Part of a small language model's weights: 4 heads of 64 (2 for keys and values).
Each number is 128 + 32 x the weight over its row's rms, rounded and kept within 0 to 255. Layers, rows and columns count from 0. Numbers have three digits each. The size before them is the row's rms in percent of the matrix's.

# down: layer 8 MLP down (transposed), 704x256, rms 0.139, rows 399-465, columns 192-255
# gate: layer 8 MLP gate, 704x256, rms 0.143, rows 400-466, columns 192-255
# up: layer 8 MLP up, 704x256, rms 0.148, rows 400-465, columns 192-255
down399 096:118196141146158139107073116126146064153133115163081164122122147107098180123118098078142127131138140166118151099133075154091130127140164107150094117101085105068122176080171159173178163083088100
gate400 098:087124101073086124149178082139152131104150102171147060169089141109083097156170101108154149121129100127162123099209100136169129104149133196122161142071122182144121162087165145176142143119161152
up400 096:146113161212096098063128137141188117087145107133135135194115146182116147211157130080111147130113142159143129109151124093112136169124068172112140081114153159139126114129117088122037027082138137
down400 098:126018158145123088084171134133123099125089127143123122214144115126136185100137113086114125128120106152107169146167126092095072126157164119137112186079131178153073140115151083173152142163163112
gate401 095:147023115135083095144133070155118099121156147155130142148131090089114127122107112130133177135139116117095110072164103157117138126104107191110124105149098075124141129106128111157136182120128123
up401 098:081138188131095141140103148166125160107154114146174114149121137177113093141129129107128139160118129170155118110190068121140100120165142138102139058133184152172074059127149171090135135130143148
down401 092:160131134165153133145153123120176143154188086212142090120069151117146155165135150149148124109138151098134139173152152097118143154176113130168169123129161128135161073157102059161150167147129167
gate402 100:128113141168108080087126096101113107099144123087100130071109143098097174162087152114103109119131112150098137107109143141132073112135179057221177129113156088122143098072131081147160130102104172
up402 097:120140087151134163186155110133134118100121199123100079102104087173211072085128082120126121126115142129075122136096149179166139110151140109113107129112208116143168162164142134114140137125143149
down402 098:129165106146144159144167161135092091134131147076108120138096125143111131136147161106156144159160122076138157103125153082182158103115069116153157179147084052101153205168137158154081137108159204
gate403 096:172137154112115086121155139104089145156148136117096101097152109132111137117127120125083187127162252124119130096121107106115138121175133118109120166127174097098111150129133142127148145053149154
up403 099:077136113095124137092070168067147116103131144108147206146101141186068103078140124132165112186145152113117129130104117197106067115136150118158148176095190105140104148159123105101116079141137122
down403 102:184139217152135095144101119186184150174144136104125165086153139170127167113163168087162075141092194180135161124104104111122177118104102090134129129115122087124112071155131070108148184079156159
gate404 099:128181158108146177137158081140139167153173120122109131101122122167111155130130107173159131145084142121161172119171120139108180186112127153141053123125080201150098134148122122115123166086076090
up404 104:110156105187034117134118116111154153160146059153061158096087147164203114098131152119076179106137122189113115135102102148106107063161049135125175109141154095080122136099118187114134109122140189
down404 101:110083164128097132194146120135175133161129071192120177102132107173075162176117117129125202096124147144096136123097153141135084115109055146075174119040119086077157114106161125129132117091103115
gate405 099:124125136115058132115227175094169058123185096134099131149180117140147147081164100108146175170142157145087133066146074125138115154105090164140136070095161175152157096158118153105146155148120153
up405 101:120115090159136167132140030148076110103110120157108105167081147095131110127082138069091180154146119079138119136137155132088103117170115079109059146085171177100170094029182127102137154074123122
down405 097:136108106182155140127107107148054145108115069177090054164135138136166118093074121200156083091160137074147134143130146144174125142101095161096129120158105147143146134102162170097147148126129125
gate406 095:085122113069131133159119162101072090142115146074148113048148154081145108066118086142097205075115151123154152092169125171127103143152151187130101095173068119113150092127099121141135105127125154
up406 103:116118105101134120090116091161110158137127173107176129142131076144202148109123103095160092130136110097146107149142094127191100129113088135150113132117127145160152114148132181129124102150182113
down406 100:131149108124124127085159089143083099145121211189091112123157145190196158175164102124113137087158126102125110148131159175144113160099116084110101142153097094087085078160148112183165093142194161
gate407 098:174161119145182104146146123097091067141149189161145103062098130122171187076136234063197089078111085156176134144143116144094170162145102067166134105094127137146143163077110090123060111113087115
up407 104:141109092193125151156125116106093056096144116149102158166125174098124058125115103169056096144120111161132155152028129124104126091152167106112154084116123141065192159122137143115095101148107083
down407 107:109077141162154101123164139138086120155156068157110147122095233150098147095142083145079165101134208151124161165090111141129098159174189106142039124174191153108155126146126201149132082134120100
gate408 098:122117079069126090176182098083153086196104118100128167110127146087143122190144081090157164109153132152211102100088142122119178145094127148148143117120096083171108125141144136121110092110101163
up408 096:143104116204134095175120143163143133172059126050138120114143119105113127162123153104150178119090123169136146125173119165113153161114125200096097118121134124213110078120171171146169110091107119
down408 098:134189147124122129136176127110115136144136150110071106139110146147078148141149147114134174166191175066141070145139197140071183106177158110196148154098144084043181160116159100151121112054134118
gate409 104:133136143153192161140147127140134148118096118126126126076114094088113145178156124160153087149046165103097148133134086145183147143159069114098120094147114064174164083084156122201166073073105153
up409 103:177122077149147137119109152128100123099066099112175160127150157224152126116123132115185132120140209056100143147072129151155130148136121099170095201137121125137099110132151178076096126182082142
down409 102:113165148112155143130090145142087145108121105127154171105146131124133154089161098115109089117124128100085153089129084119208112066135072140143189113175124105052090083122128146116127168121184114
gate410 111:162121188137031154136150059104115142068136135092102159107142131121106105109059158106108111106108130118122101093072126110104131113135161068165122119136099144180145115158145164143141085114124111
up410 109:205195174177105108151150101124132124155117127124046075151075139101151134095121176124119117159117120092096135109120073129155066142102136141110119138100200166153124101165147153158148109123182148
down410 092:181098080155065083085148121111148167131140174097075132123093136119121106131132146182133146140136090079149079087154117149133130161160174182170149145109189086087159123150175105102128162123150157
gate411 100:127160128096161060124146127134085115152151141106097101108124080186151166188140147098119190089134168077125142113094141155151142107130097112083133171163182128130133127145066104059123124052089080
up411 101:122100201108122120143139121108133068115148109162120136123142094109124135099125112097097122154123102157101093149134125109090157159127137238147105150138163081114109145153104146152104148163095147
down411 100:156167167192133100127150074114153157118107134097101121058124123091134150147146070061117131163127115159144136110139134168113039084148185127108072129143135098141122121114129110119133083130099131
gate412 098:124127118121118125126138173148102166122108093138140128132106129129091144038118142094146131161087143130126118155172095090131096106071117077130083160186118126128140130115157153115176088143138097
up412 102:120063096192124083154128156098141156110122106191143117160131180141107112108120090126169176155137112105144143173107105110111161103158106107170161120129083110141145153081162099078104106122153119
down412 103:114199125137144157149117143146088090165090116146089121122152154108095123113136125134131136161112075120098129191089149168128085103136132068119179128122131113159118133137138107145157116119144158
gate413 108:139098154091168131119150140134105143134147100112116134036115167173143134173160139100114125146075077082073143134097146117150158098163077130113141169107170099123116159140142154120119104103127135
up413 100:099069095153175113105148085123116056121124169127153182158089071079061138169108157157127195158081131155073134105134144144161114117182202146119103134136104147120089138117190145177165094172125153
down413 105:065084118134082092054151117100127118119076104134157178151175043074119126178109158132141192198136114106095139112135111162113102090161120123075140153115136083081132112178169167119199142127145168
gate414 110:152126157123116090077126174100158159138152120119110152123184100167186116090057104133112156110032134088070143146130109138099104144105125122137118139101109021106102147072121160144118115152174157
up414 115:119140152173175159082078144175167135134105171132067147148120182093125101078115111075096097079110143109146072102089137167132160139099173091111132118130124117104102169124121093142156070083169152
down414 106:141167107052107135102169187145094111088078163131124159140138091144057172104123126126114108073148090086107110101141154138150129120134162091094143082129145084127158140097043184132094049132165105
gate415 098:104128088130091138150123138100079109142064167118097118053141089132133101116133069144199183148131152110101105109073144117138135105184115101135129111075161101159146114156134106062119065114115132
up415 098:156131137117168137110170136077104204142137138112149077039142134126136109106159137119181081138141120108161140166143146161154156127145073106133079145126097137123093092120147116137123107128138142
down415 101:130143134135159135197085113141176175108083117087115097115154132127173131088150085109112128155190186120134099121173118129128135147131109173111105073107117115140130122120170068120168113136173136
gate416 093:106150142164154131074165169088090178161144122106163120091088139082116094124101119141157121159082111076112090123206139125090083083132105089090114153123152148155072181123095097155176105138134139
up416 098:112106118089126122149157173103090134128112067094178118124094166114124081089104107188085170119124081189170087126132137114152108032177159132157166106096158050141083129135085093117128070102127123
down416 097:181072146094159115095124119070120158150152081139145158111120074121137131083153074072088111153119131131124104168121152103161110123138143084081183129149119125124158152122144173100169155177131160
gate417 098:156121115070151072105223115125131124119100160086165123143136144201122106184066216137079129116096104143118064140161067155090115116139146125180093106089172157111130109097107100142150114130127091
up417 098:112084150143145057117103187099118146139191145156120125141142098084061139108089111141123127123126120116063181077195143143163127156113085137052130138147149116098183103109119159139150156180173137
down417 101:110118118140152078179123171174145101194179134118184124109109199122087122089126146133152120152190151131136096121143120144131152077149163141066127129162156144126123143129169134132116133165114130
gate418 106:070129175126145096127175105120160124133182091131113102056157132145065143157143148166128097141155106136127101167164095089153119149155177178171112154145165107197124084161093148181118111132151100
up418 105:139117092136131093144164129090111118074143130099182149161102126197159141152134155158136156146125086024106091145146157143136107184129125102098132151206073129163100143128109092144096154151114101
down418 103:077129131069113155131138141097099073106158087081126052164089142079102123071167115095130141137123139092080133142064173139065152133132142054134076136119116155127081131136134093099131141157083155
gate419 103:106127116107132120117166153084083157117149103085097119129123122127166128085126094101116087139193133105164105089146218093087153196114151104093179116121194162186098107137116149147204093146097173
up419 102:181134144078168092126072142158146171102163124080125130138152119127100114144095139119103169106150066192107172121100134183154185139114146149127099100138091129051089117137119099168163075102139196
down419 100:117109173153083117041154108129120167108164130112144182140146151106144071137099102121197200112123150143143135100138188140156054157191076089153102187132106151071120127084111140140155116078100117
gate420 101:081026116074124110121194139095176191121102108175170140093144093163213135080179128128140133141149102085140170101128107080122136104077165078102104141078081135145161081101115145079083088165110179
up420 100:128116128110135144122166127160158199156199079164092111093191115142110127116123162058145122089153118144135073060148096166126137087163179121142131140120167149108133108119130142099062137100147150
down420 106:146100075152115114108168143101119151153152118164119109070151132106112103103178097100130145102119102090079083075149114113125118162132103139181111128163078134141130113180151122129136155104078126
gate421 104:110130097109192140065109161094176071132094130133154130105127109095119104159128087145185139159124138166148159107200107136171136129093113152181072180131144152082134127125137168135128124129111140
up421 100:068090132109123098122066120093108138109253136086075068158142087113094154155148081127151121091147114166114113106138151151176132140145101127099118047132097078159148080112134096093115145130107108
down421 101:068127152105129107145128151139166107130179167158119154156057107124101128194158134131174162087130141096145077106150127183151101110158178144126121090153099155113157105107024130108072104111152138
gate422 098:120089131142152146097099112105116136151086128151107070118160180140149098111118088164137130147131111101144150174082138147112067145082099178176119112129129076067156127134119156141138091134035175
up422 101:177185114181118130123125096139167154154125124143166140188111132108082095110136104113127071184078135172099184131101103074106107130131165184138121121104154131121149163138063112126092101125075180
down422 098:152132186129138142117112168106161071072115120206150170145098128145169129118147146082138133161184106141151139101132108145114122162044120096150141152107106149175175106170125143195133153080156111
gate423 106:152114097113187115183158092100096135115125192125139126107105097119131088123129105143169130213172091128162130145105154162092146104137078128136100175115154102139113127150122072180110128047158063
up423 106:172130123147185097165155111152090136076129129098144129120103163141089145100157102195099128147128146114132124136112152175159118163100138106155089174164075167059122228082132070207094184047188137
down423 108:152190162136152131119147135149128109116150105123170188105081138092141145151170046127187195097096125104109134114143163164105144098118120123084070157170138157095095101228169132157128117156167119
gate424 099:172117206108158092060140188118070111098126087121120119039201161094201161127112203149144091104156143120112154156161151177142176110161146123081138137140148177161120091074119167126161128107150104
up424 103:080177166116102103088186119134159113147096118096113120178091073118142111177097151105111114169102106117099130107095167105171138015111165195169099068234117126158107093106130150113121091112156095
down424 106:124110133147135106074176099127148190135095109166142134125110148153091117061096151162088097137144104082107082173140118117138120135101163163120115107150152134146107086116137078111102121183125152
gate425 111:104178044090115116128145179075154110151138089115111099070132153074114038056091088166115128047095159109172097163120088127072200119149124128124097143181138102158094124165197119163129096113116086
up425 110:125086084171131121084143080147123139116113126102145128122114132078166077093120181121124149101109144136052158121147073180113134168169139149140101116180076104122085139123128117138151140107036147
down425 106:158157193176137119063110107140135075098117089110127177158128077148125174158121115090099164158127137107101163124063119131114123126140111131090146154134102140090098197098170121118126148092103131
gate426 097:119127121134188127119094148127154095102136156082102097114145124125116166082096105120112123114138164079115166147120082137085139111146116196137102122185156112147072165095168109152171099145152157
up426 096:146116131167135098065075068167085098124148217080104145147101190123121152104119133158108124115170125155091131152102084111091187130150175170123112117216112135105112130149158173165131179142112123
down426 102:150157128106124100061174128133095126127166102135133093130122158143112169110135136098149126112124062127165097108103085112068130119112114147102129196168162138125126132135171165178157110190109175
gate427 097:117130192070072114103116112080116112099093127126088156016169143114113189130076087118133132126115078151149137162124154135114103127135113129103140104155114075114091141072061154151175148120105135
up427 095:112226088156126100138103124171105075153142144137149168131141083098145127098137135133105151110135141111177124128112091112105171143082088077122182160108062144120092136135057128175182096087109119
down427 097:063111131117121163139141069142108110155127137144111162141087019148083157139158111128093124127131068161194152113135125040191178179141140143153171164117151111177105086118110150095161106078109116
gate428 101:153109139117194134121148093108149129150103163149176122154086071150064155129110157078171135100138105112134122152128160202097087119129119140150101146103136091142159115126130153121159087138085089
up428 102:204173185126113085113083117129130138102138083104125158109129082098127180140165106127111091176160143146189118108154102179105115163104142134100113169153134152077124067154087123102136190140116129
down428 097:148120104171123096163121089121114124115097098172122109181125131152116127110126103092106157134147127099171062192146141164147160159202121101149173123087142177111104110141154106166146128087121163
gate429 092:162143154124175092162183121128095194064174113153110175088126106117139094134110122126126126127161128119073174100130147139134105107177092199115124177137089142168113147138167096163154091169153122
up429 104:144136133096100131134058140112122172175179153159100059120046155097118127111108118173086140183148104148135098148080153099102133130143122121148103117143134119105122095140156060137184081158121121
down429 099:096112097121129050172098121138145130140109148134135113156118195101091097134161123179167148102156062112113115111157106142096121132138166124114098121164132241096095155066160079125122175181186143
gate430 101:130084113116151075110145132141104176047129119113102140044143131114146156140097136122096151090069126152152108102163123093105113149170160151113115130127183222183109167114095111125110174091155130
up430 098:076100147147102132108114178108127114142071115108116078112102075131109153109065128151123090084206127122099161125170126164102092136147170105124140114124114131097151200144084149098117157152114153
down430 100:110165169116122085125065106102127109080140108048139130162138186097197153085113115096164156112083155182132118126125134131134131061162112144105109102164106118165141135128107186081160136140092144
gate431 103:207136167127090084176122148186098124115146112125125169173201164133107143156182115139077145156106143088151151138129112152093102144094101164176104109112159106137160163138168086103137159131165123
up431 097:091118163128109122126054153121106189146166071113092122100146117106126108140107090170133149056127083116167141134120201162162191092150162175154110131141112154143116127090146146078071107160157150
down431 093:128127125093146091118124119137138145081138131088200171147105145128116169135135151160121116123114095138194155164100203132153150156151093141069176146118105123158120159093157206151097172132101160
gate432 094:070138178176124131102099095162145132101122140131088092105123122144155110153164101181112146129124097118094132239101164140056145098141126106154091199102149109101107168154142143156108090141124101
up432 098:164132116122135110129193146150150168131138099163159145143103105116092179125176250091124143078191116096121084145118092135154141142156118106168163114137120116136179172135163190130078117128141134
down432 102:124106161139141124117132098078164135111176130145121145103089134130068080126171162116167140133166095118135151100110121099179174100142128117095133127182093027198131182123099131164157172059098078
gate433 097:144127158094093119184122063108163117154164102086080118089229122200144063170087129141160177122177125115095127172142145090116140120143124157072157095115128066120071117134104127135161089104119112
up433 093:120078144097132098134106138153098113078121125152146131144074167164095114166131162166139143100117167084107123136162092178151210105099134190131086143153078100112122156088122162098098158092142144
down433 099:151140092134130141173133161137156122112143134119147145125174119126142103133082097128117156088127140098107144154135174135142148190137123105148177132117125074144151141089117140093118134111112101
gate434 104:106134164119125130127129179073108170083150136141106165119184120098119108144111132124160073128115144132115123125128120190123086119090144153170149114108134176094155105125189142134067130135073114
up434 110:087158099140145113171122138128213114144097127096119140086190116108174157137162139172175101104110132142069108184165132105127063099144162087078100129126129136090169074093094112107141135125127127
down434 103:133192125083126078102058146118125122126103157143121132170172105146208180068137125083124076112078136126085123129062157136162106077099169121117155082152115086132179084084136145117086143130145172
gate435 101:096132087102103112140119118142159057146091085152094135135169181159065040098110169159128123147172111170174162148142124105085121099132093163107163153099142096177130182092122138123107170153170122
up435 103:092172170134111123196138110130128134149146146046112139149197150128152069137106174105159153205123091166151163151142140139123153210109115085116127176094106117169176135133124078141138117134133139
down435 107:061069154095116149140147152120107173160224100118142153103168103131134128113071185157186078181090105118166107125113131076137130049085134162069159111140112122155160056104087129140142137146141045
gate436 098:150096175147122119165172171102120143113122116127097112143153103088176146125150130089167174036136117169172138077126094069103154086063105068121125180117140167132141126124101161144111128119112120
up436 104:184160131111099133140109150126087139111119117148150106146129145098169128126106200114117112100098132134166099195197126151124139140166119181221164196098173117157086144161107096054121154145150164
down436 100:107118073104123109164161086095140097109142131109151109173079134146126072156091158127071156122146131112120142197151135157151195140109083156108131182166143047099114121145133120174133145170090085
gate437 092:195100131048127139110154151099126142122102176120111180132137149123167087074172138086105163153135111087170123153105125086126154107107082104124111113122082154175060097110098189095103118156096151
up437 089:127125129120154153140130165110171147184132096142139115234174115125108139081130100089176114149158118132103178160110139150152176122126117106117155101128164126147120157112105133125140156192090104
down437 093:136142120104140119088185137136096146112083104115138132140116106158119151196157100110134111089088152128191131138103135147162114178162148186168106090163115126158135140132123143111198122130135148
gate438 093:129150134118063084148116086118090109075132087132147137146169140155071113128106153154147118098109170146124126177103089121153118138136097099149138112111129118171062106071195103198086152109122090
up438 093:113121133171127067105131102079148147118112112119170116141133149181075096110135111138090162101110098100129134138160153236114164149175131103140132117069125112142142098118211063144080101117130107
down438 100:117146173130125123161149146161081083120158117163090175130142128122149101109101108155071104136138126099121115147141144100118113096150158102100150090109150185107117160142170138093098177127088120
gate439 097:150112123121142074157143149116132148137111207150064132070137161140123103151092146108124160144156115163116063145130154164107198150092167150070073130106147141159155142156099113146103149079123107
up439 099:170105140123162146127114113182160126174140143103131097168169115130125153163137119102048167161139159098187061169152060074141132108102141111153124170130133146103140143160174129157095132123156140
down439 096:134150128157109155087118052107057136141116170126123086087115147096109122138107100201215141142105097087112079062100066136098090151115122084179087158194172128093158142151081087147162163107148108
gate440 104:084144136059160122116120118126121112160126150143166189104161057117140115101107155129079135132084140150067129123174057109173111131183145102119099033099138108144093112114154166122164152158124092
up440 103:068155126063150123140074190132111179189125215144118165150157091132131089135124135154156149112191089126103097113153182160110132154134105093125127107157128098134133163176163108129073122140155171
down440 108:181097086144139088107097135178122158126071161167168113106082152158136148106139143160118156167141082103091106169086168112077102126165129142172184070214206101116090164154135156097101158160125178
gate441 096:129194069153126135144147079133126205157098138174034149137180109087118207127133053130174113202133070164146180122110108191116143097158166156125198132171092140147148129132101115108082133149084092
up441 098:077140088115139131134113120083150133095151066154109139107153116151139152151111114131143112136168153093131077094132144102146166142179060083189115135216085143141111164126092092118134114143087183
down441 101:074120170128125148120096129097105131104085076145080092156137094136128161125175104138149112181124102181141159100074092151125121145155213141120121061221155103159109125146119132167100122098169106
gate442 097:130136152104124094099101165159136067196165078140132117083101193121147120076105157096067174167122119139167168133075075114104158156104125120104140120136127114142080087082137126151127070113105134
up442 098:095135097116183111113110108105136132143104103163140105102104146134110087128073167131131097111119165138134170110130077080131113117143127152168136100120098103089138135095119113105102114132129096
down442 097:150108082138119124071122183107102186153124176154167105069164115121095122121158098127156123128117120183149157162130085117127167112196113133116137149118161177109097141093137168155152100169139103
gate443 103:059134121162179151097092196104117114161123117067143157060144128131155056077088119126129120151122154113153133112166115100083135141174134086138126153122128079105081143102137132059116132167069113
up443 096:049165149128060155157128108099083157102152119093128164123158158127103127182190093088114159083167145111085153141199105156133122202168114100109143070123118162116129123114146161107120125146172109
down443 104:100171094108085145124133111098092185176091111140140101112117166128101123135097055112134111134109104130067146079130137098091094124170066075118090069130179155104083107136163099128057079163151109
gate444 098:102106056138136178110163101164150074105074131127130108132137118071117157087100138130134133143114089133092069135152044128161106113173101146069082107169120132192084125126129120098105115129151101
up444 101:113126095095147123143140164087171102105113108128150096116158132120108160141124137234167135097063132152126146169144108173121157150132150111197132075113188112134080122073164150121145119218118108
down444 102:097161159138152131127093110157123150122154134152082076091078055132140126115100166162176162117115089090152160148150142176123128085156107121090179103157126143097079158110170163156111119201154179
gate445 102:167171168136119104151109136136132145128093141175169131101140091159083140095131114099116111133180166141111103186190092118139112192104194122157100143069150167149096079158136152171131135153117119
up445 100:085094168134130143095120124112187142138155140104162116071101144164165104146110139115145123141096140088158139076117178155144108184105118104120184116122136076126144108165177168026134112166154088
down445 102:122131083129092142109099136128154081150125145144170185051132157163119063130119141190112148106128159146094135053142077148148138149117120173128154165130148045100211061121144141104126094141093134
gate446 096:127087107141126164197146106113162136098060143094133180046120097138112066123117142129098156064162134127147167117120079217117113092115116071112128169121093201132133085116120080188124141087155126
up446 110:083168089183131107090166125116153074156117110193142190107144124135142093116148113103132144165118150107142106098117152167150103164139136134106131134188142115173125172139119101063159148155112115
down446 099:135124139059147091162192095131108114111139115153119105116025139206144070158168123116138150145177103134110121070163109143129117106158141132063133129140171057096167104132127135152088140174150175
gate447 101:101108095094158128158084117108130090102093138173181241184141082147131130113157133123090157091137123128118132155148122125138106123148153085186055167137137110172140128086129158119090136108116121
up447 092:064125140075167118106128053161097121113115132112039095103150152143126154106143138103115138209112169155131184117113111124179045205104154182195061123118050111132154116119155159126148149094144127
down447 101:164115057139080154130105148150166100141149101122132093097092129135038081126144124092128155169092143134130069092109116106160180110105165167104143162093068117104136099162105141112179116138162184
gate448 103:092141156128186130151171100140133187113154053095121104115110096096117074123213102162148079179114096121172136135142097084119133100132141116164106113120066117121144115106119095170130147105091228
up448 094:163111117091181139168148149070130128141084135195135120131186140156163127098134130149144113085109186172122087101125122119099116124193184141111127127144193127129076162187118121129137140097126079
down448 095:070169122106138088141202142115084101150107133172135159193098133130134130048147165109163123096160153101102120139134108140104161157109126174112100095153140142101165143126194180084104129085109069
gate449 093:132169142128142119073081143123155168105152186049127122134157104153096186174095114114116120133171121152129109140154096207071156209162109193134158132171153254123148143122111121177090138079114096
up449 096:167089100158102120084134143157152097114125133135118133192122115111114116085124138200098139137145126182093114113124184103110104087122130155137141101045170093103148149101172093070163197096136111
down449 100:140085147105090143112073177135162123153148146134140127124070131179115158091107106091161079099142138152102127118088101129109182161100136139121090071165129175208142160107114189096090119116110159
gate450 096:099100131166097045151131116149137125145098105103106111169152134118100117151113106140083167087146141150112091129170151148131195176113160140177127134140154094125126125120120134106163118163139148
up450 097:122151147152185143117160116091182247148094136120157133125164123108184187097138070141147159110119177080084122186145148133132124129164166115114149106119087133154196094148180123131169108077096130
down450 101:111111072140061159193171159143143143143118148142140174116188144083118130193127149095186116120088134153105136168111120159131110114113107095131160097111104164131157135160155120121128142092085142
gate451 103:098129089089096118094135183143031129126116119136155103127171191098088106157145154166149151121136141096130156186204108146140134117158144134165164121091119113101158128134168090157157085046107160
up451 100:161159144093130149156128127151079113159200193144145161124081143055175137062115115116120151130094118107188141107121133135177118141104140093137094141139097106162117153089112132162085139058131098
down451 101:133144117114124098159165115088079133157151126104114148126119152107141132134138124117118120117125173133157122051149156168041142096142197112133065077148136094119118126179134183141148143106108096
gate452 105:124074130103135135108168108116058119104084136151155165153137132158163125188150152190113077059118145129141142131156128187109141154137144095133102150099203183146146101114167105131103122119057085
up452 102:097123167187134125112104138121119103096140150061131140095121165121109127108115143064121088100160164183131163068146108084123131091116100097165087129073099088127162111132147122100123140183000113
down452 108:130120133139138121085169152142126090116134106101155141112092159111130158063143172105158087097161150160091136152209135156075116127171135047180088096150118155150155126178116165114102104158095129
gate453 093:162132096167116099148113163141131120118196125132158138108179081117143132129149180150153086138100092119156090060139150172168113104109126207164094151131055150098131062129132153145141170178157093
up453 090:155142171127099072086111120098049069150114070100072126150139122083119138106194155126135150034134090170100115174141117098074156102135117137160147113143112117159169118140139095098120131047146138
down453 094:108097111156119084126111206141124130115113151156163177206120099128079117118130103139140149136168109141093196132084213128117150207178098113131161145136148068120099157094126126117120105155153122
gate454 095:132067159120098128153111152173129151131094141169097138152098143133146085193188096153162122082173103169147171125112111203121101149179066121110153083071131155145078138123121056128134118095153114
up454 093:123117131161175120188119048097155125119103080109175123161146088145131139138107162191107158071119128167157140155098136165112119103138095157107131125124134059138097140173103152160171136173088187
down454 102:154161103126117176130097139156169111086123110070154153131124107168065169125145062143176163089126120153128115085096163165050155094117104135094091133085160103065113143176131097150073125181103117
gate455 093:127135083111167152121132110154101094141167101129138176148127119165126087079176122118134065087094163111130142132121080114047093136140195149079156116162105106141077102140128189097162130133181072
up455 094:131140178157134110057150069129174156065126137180154095141204136146180119144137138154144204139112129171163094150126117161152151170142154084099106063104117109106068172137133126124151132094098116
down455 095:124053164113119064117116089085155075070084112122161138122143107086110153185182113141098141098141138135093144155132117119123145116143138141098160097147076142110119160132119110135107123129143099
gate456 100:150117177107068058148123136112100102163111147126117164108130128139146159145115112111159140086122171150145115133110164177073063196116162055082142187181180151143151100160121098168153081145077127
up456 102:131119094120102068145073103162135107073186111117127113098147083109070125085123168150134164120103158151098134134115174115204163174132156082108110119114135120168198096095107114103122135144130107
down456 103:200122105166119179120073140185117127183123194080129144102153136163126144067138154128100098109155115156136103115065110116117144189121148149145105125098159060139126095094141159189114213084094133
gate457 102:084099165096097079119153116099128113082088140053146141175091137070189118082130097152095107173149146167065192098170107095059117115132120153114073151135171053133084158159127087145067066141095126
up457 104:077091137079110085126142153097110107130144121143173125156078095101120157112103131163110166112171129160089210151113143142117112207167101190138195104165144081149124119091138087152136121163089163
down457 101:096185146146089124118121177129124086185153166135104142112069138135139106098085112157091106094113119120114114150130119083113091111142150100162134082125134136077080142155126120125105102088115129
gate458 103:157085088117097174105095175093069186174082111129163124149084126073140158112127115159097145135144130157181165137143108064094063102114173132140148184109130145055113117095107136119102069135109132
up458 101:188135153118159084141126042091119122121146134084127144059087086139123174103121190100145085108140081083124095130139109141149085180157119106100137136196088052157150081143125144131114137094166130
down458 103:160136169110161109145167132120142086121152140149131194133166149221154093163144164064190132143158120130113175136192138164134142123114127142156119119129131132121116192118118165145155113124133117
gate459 091:102120126091157127123102127136186094154112132060087173151135147165151127102086136094149131141117027131140089126146111142137144181151107122182100119155066109178180077078146126124113171158149108
up459 096:091113144155124082182163096159146070099127139123151118130136114135102138150139098151099122136176124076143035157141183161145115130095143117139140097119075115102204180113106148121142120097153119
down459 094:137088129117196143129172159117091158152086135076104176122108107126077140093069094137172145133106160157117095150068094113126112100193104101129151130133074098170104105159182134124129173083091171
gate460 111:156209134222133102097156173115116108072090108108098129146158152178172111077121120159180143109154159113142118104140138164101129147133096107135140131134160108099132159170073116142133112078164165
up460 113:165060099188097044099119107125085132100128157202238132095112139172078155140122123171134141166139154117120143118138109085100200129099165088136078134170097124139144133125179115152138106150105124
down460 091:078173133099113167120124144134142150105113085130129113152140147168143127112139090069136121108134213164131127138125186084109167137113097104136143115152120132138088175110125110081137112099144087
gate461 101:077079122132084095133114144112088156156158114128130147076152124148084093148138117130120131080126125078193148131137133124098098147178159166140079138120142185114145209108094126091078111120125141
up461 096:149154139132122082155151191137173136120140120136081125095108133116064137088088192133135138156090104142105128133093093120109100174136147123153132162106149143115164136102051137137179126002125163
down461 098:133081120152162128157063165108133126107122076148064180149114143135106143150103132096092078095084108168136138153110075183099146191131140140151130105157094155112180115130128106103110190103149147
gate462 101:154118140128129063167175131143164116129106101138135151137108068093109112080174148142071159112088148059163068142173133099075087077108166113157179136167076148142115151111112059151137112151137138
up462 107:141158101146132163193154160093207135112165098148188116139119109156104101123097152058094137109089106147060119200127064112121141121126153138096089124184164088108149133122082167157159159116070158
down462 104:146121109099064149088116158150179082130124099142162099147060145106150096116133099178147143113109150158122094213101081120135137097143155070161157128177182136091085088117103127166145080063121156
gate463 107:124174203067160183135120119068113108123078113155145119107131178110169089151152107151155163135117156078106154138155090178070158188172096120107159114100152099114198135106139118139150139136113095
up463 103:136127138140139094149109189075108133123149092143135157124117125151148145188103162197173119091104121122148180172192105076122097143185175106133075081109152140113147144108135170154116099122107124
down463 105:150106147133184179101213117099132054140090145130154128180129138078110041079152161123127155157077055201127162108194095121144138147142153172090123140153144067135157163069135105065125164096113153
gate464 094:117143107125102124144133140201103096100154069117113190131128127112131112088166146131158108090124216123104161098110156093142156142112114184128137137079142148101134088152124102166119111142154101
up464 100:153049102145089132092132124169096170173151102135142114062156141123115116106158112109028138149136104117133159138155100127134147145089129104118186100113155192137079119134120068095200145162043088
down464 098:137089035061118112163172123146120076148123076138115154111091153172164149161127092072112110172087161107110166134102113133122138120128092128118122152171118076137154089147105150133168126136110083
gate465 103:127138128120127160124107172124123072161092122107120190128151127131136162137114114088212136146151181178131156111133153036079090147131112092128192161152164081143065185095090111115179104196109116
up465 101:103175150135103085116147104071139071152148133063164170161101133145114108072179071141076082141142092148099116135077094135133134130127211092124173110110125117160106148117103054121107119097133119
down465 098:142148136076056114153173152077152115118174103140083134111123128102112141152134101193096113103185157156083092129140164089136176102137210146151218106205096161101142176126137117115190071072116119
gate466 105:226139142132148066116158134142138145115153139092148081167115176125134148133133162117119087126154135059055145110150073112109134115104107132069130086131108134156181113122151064109114186141105153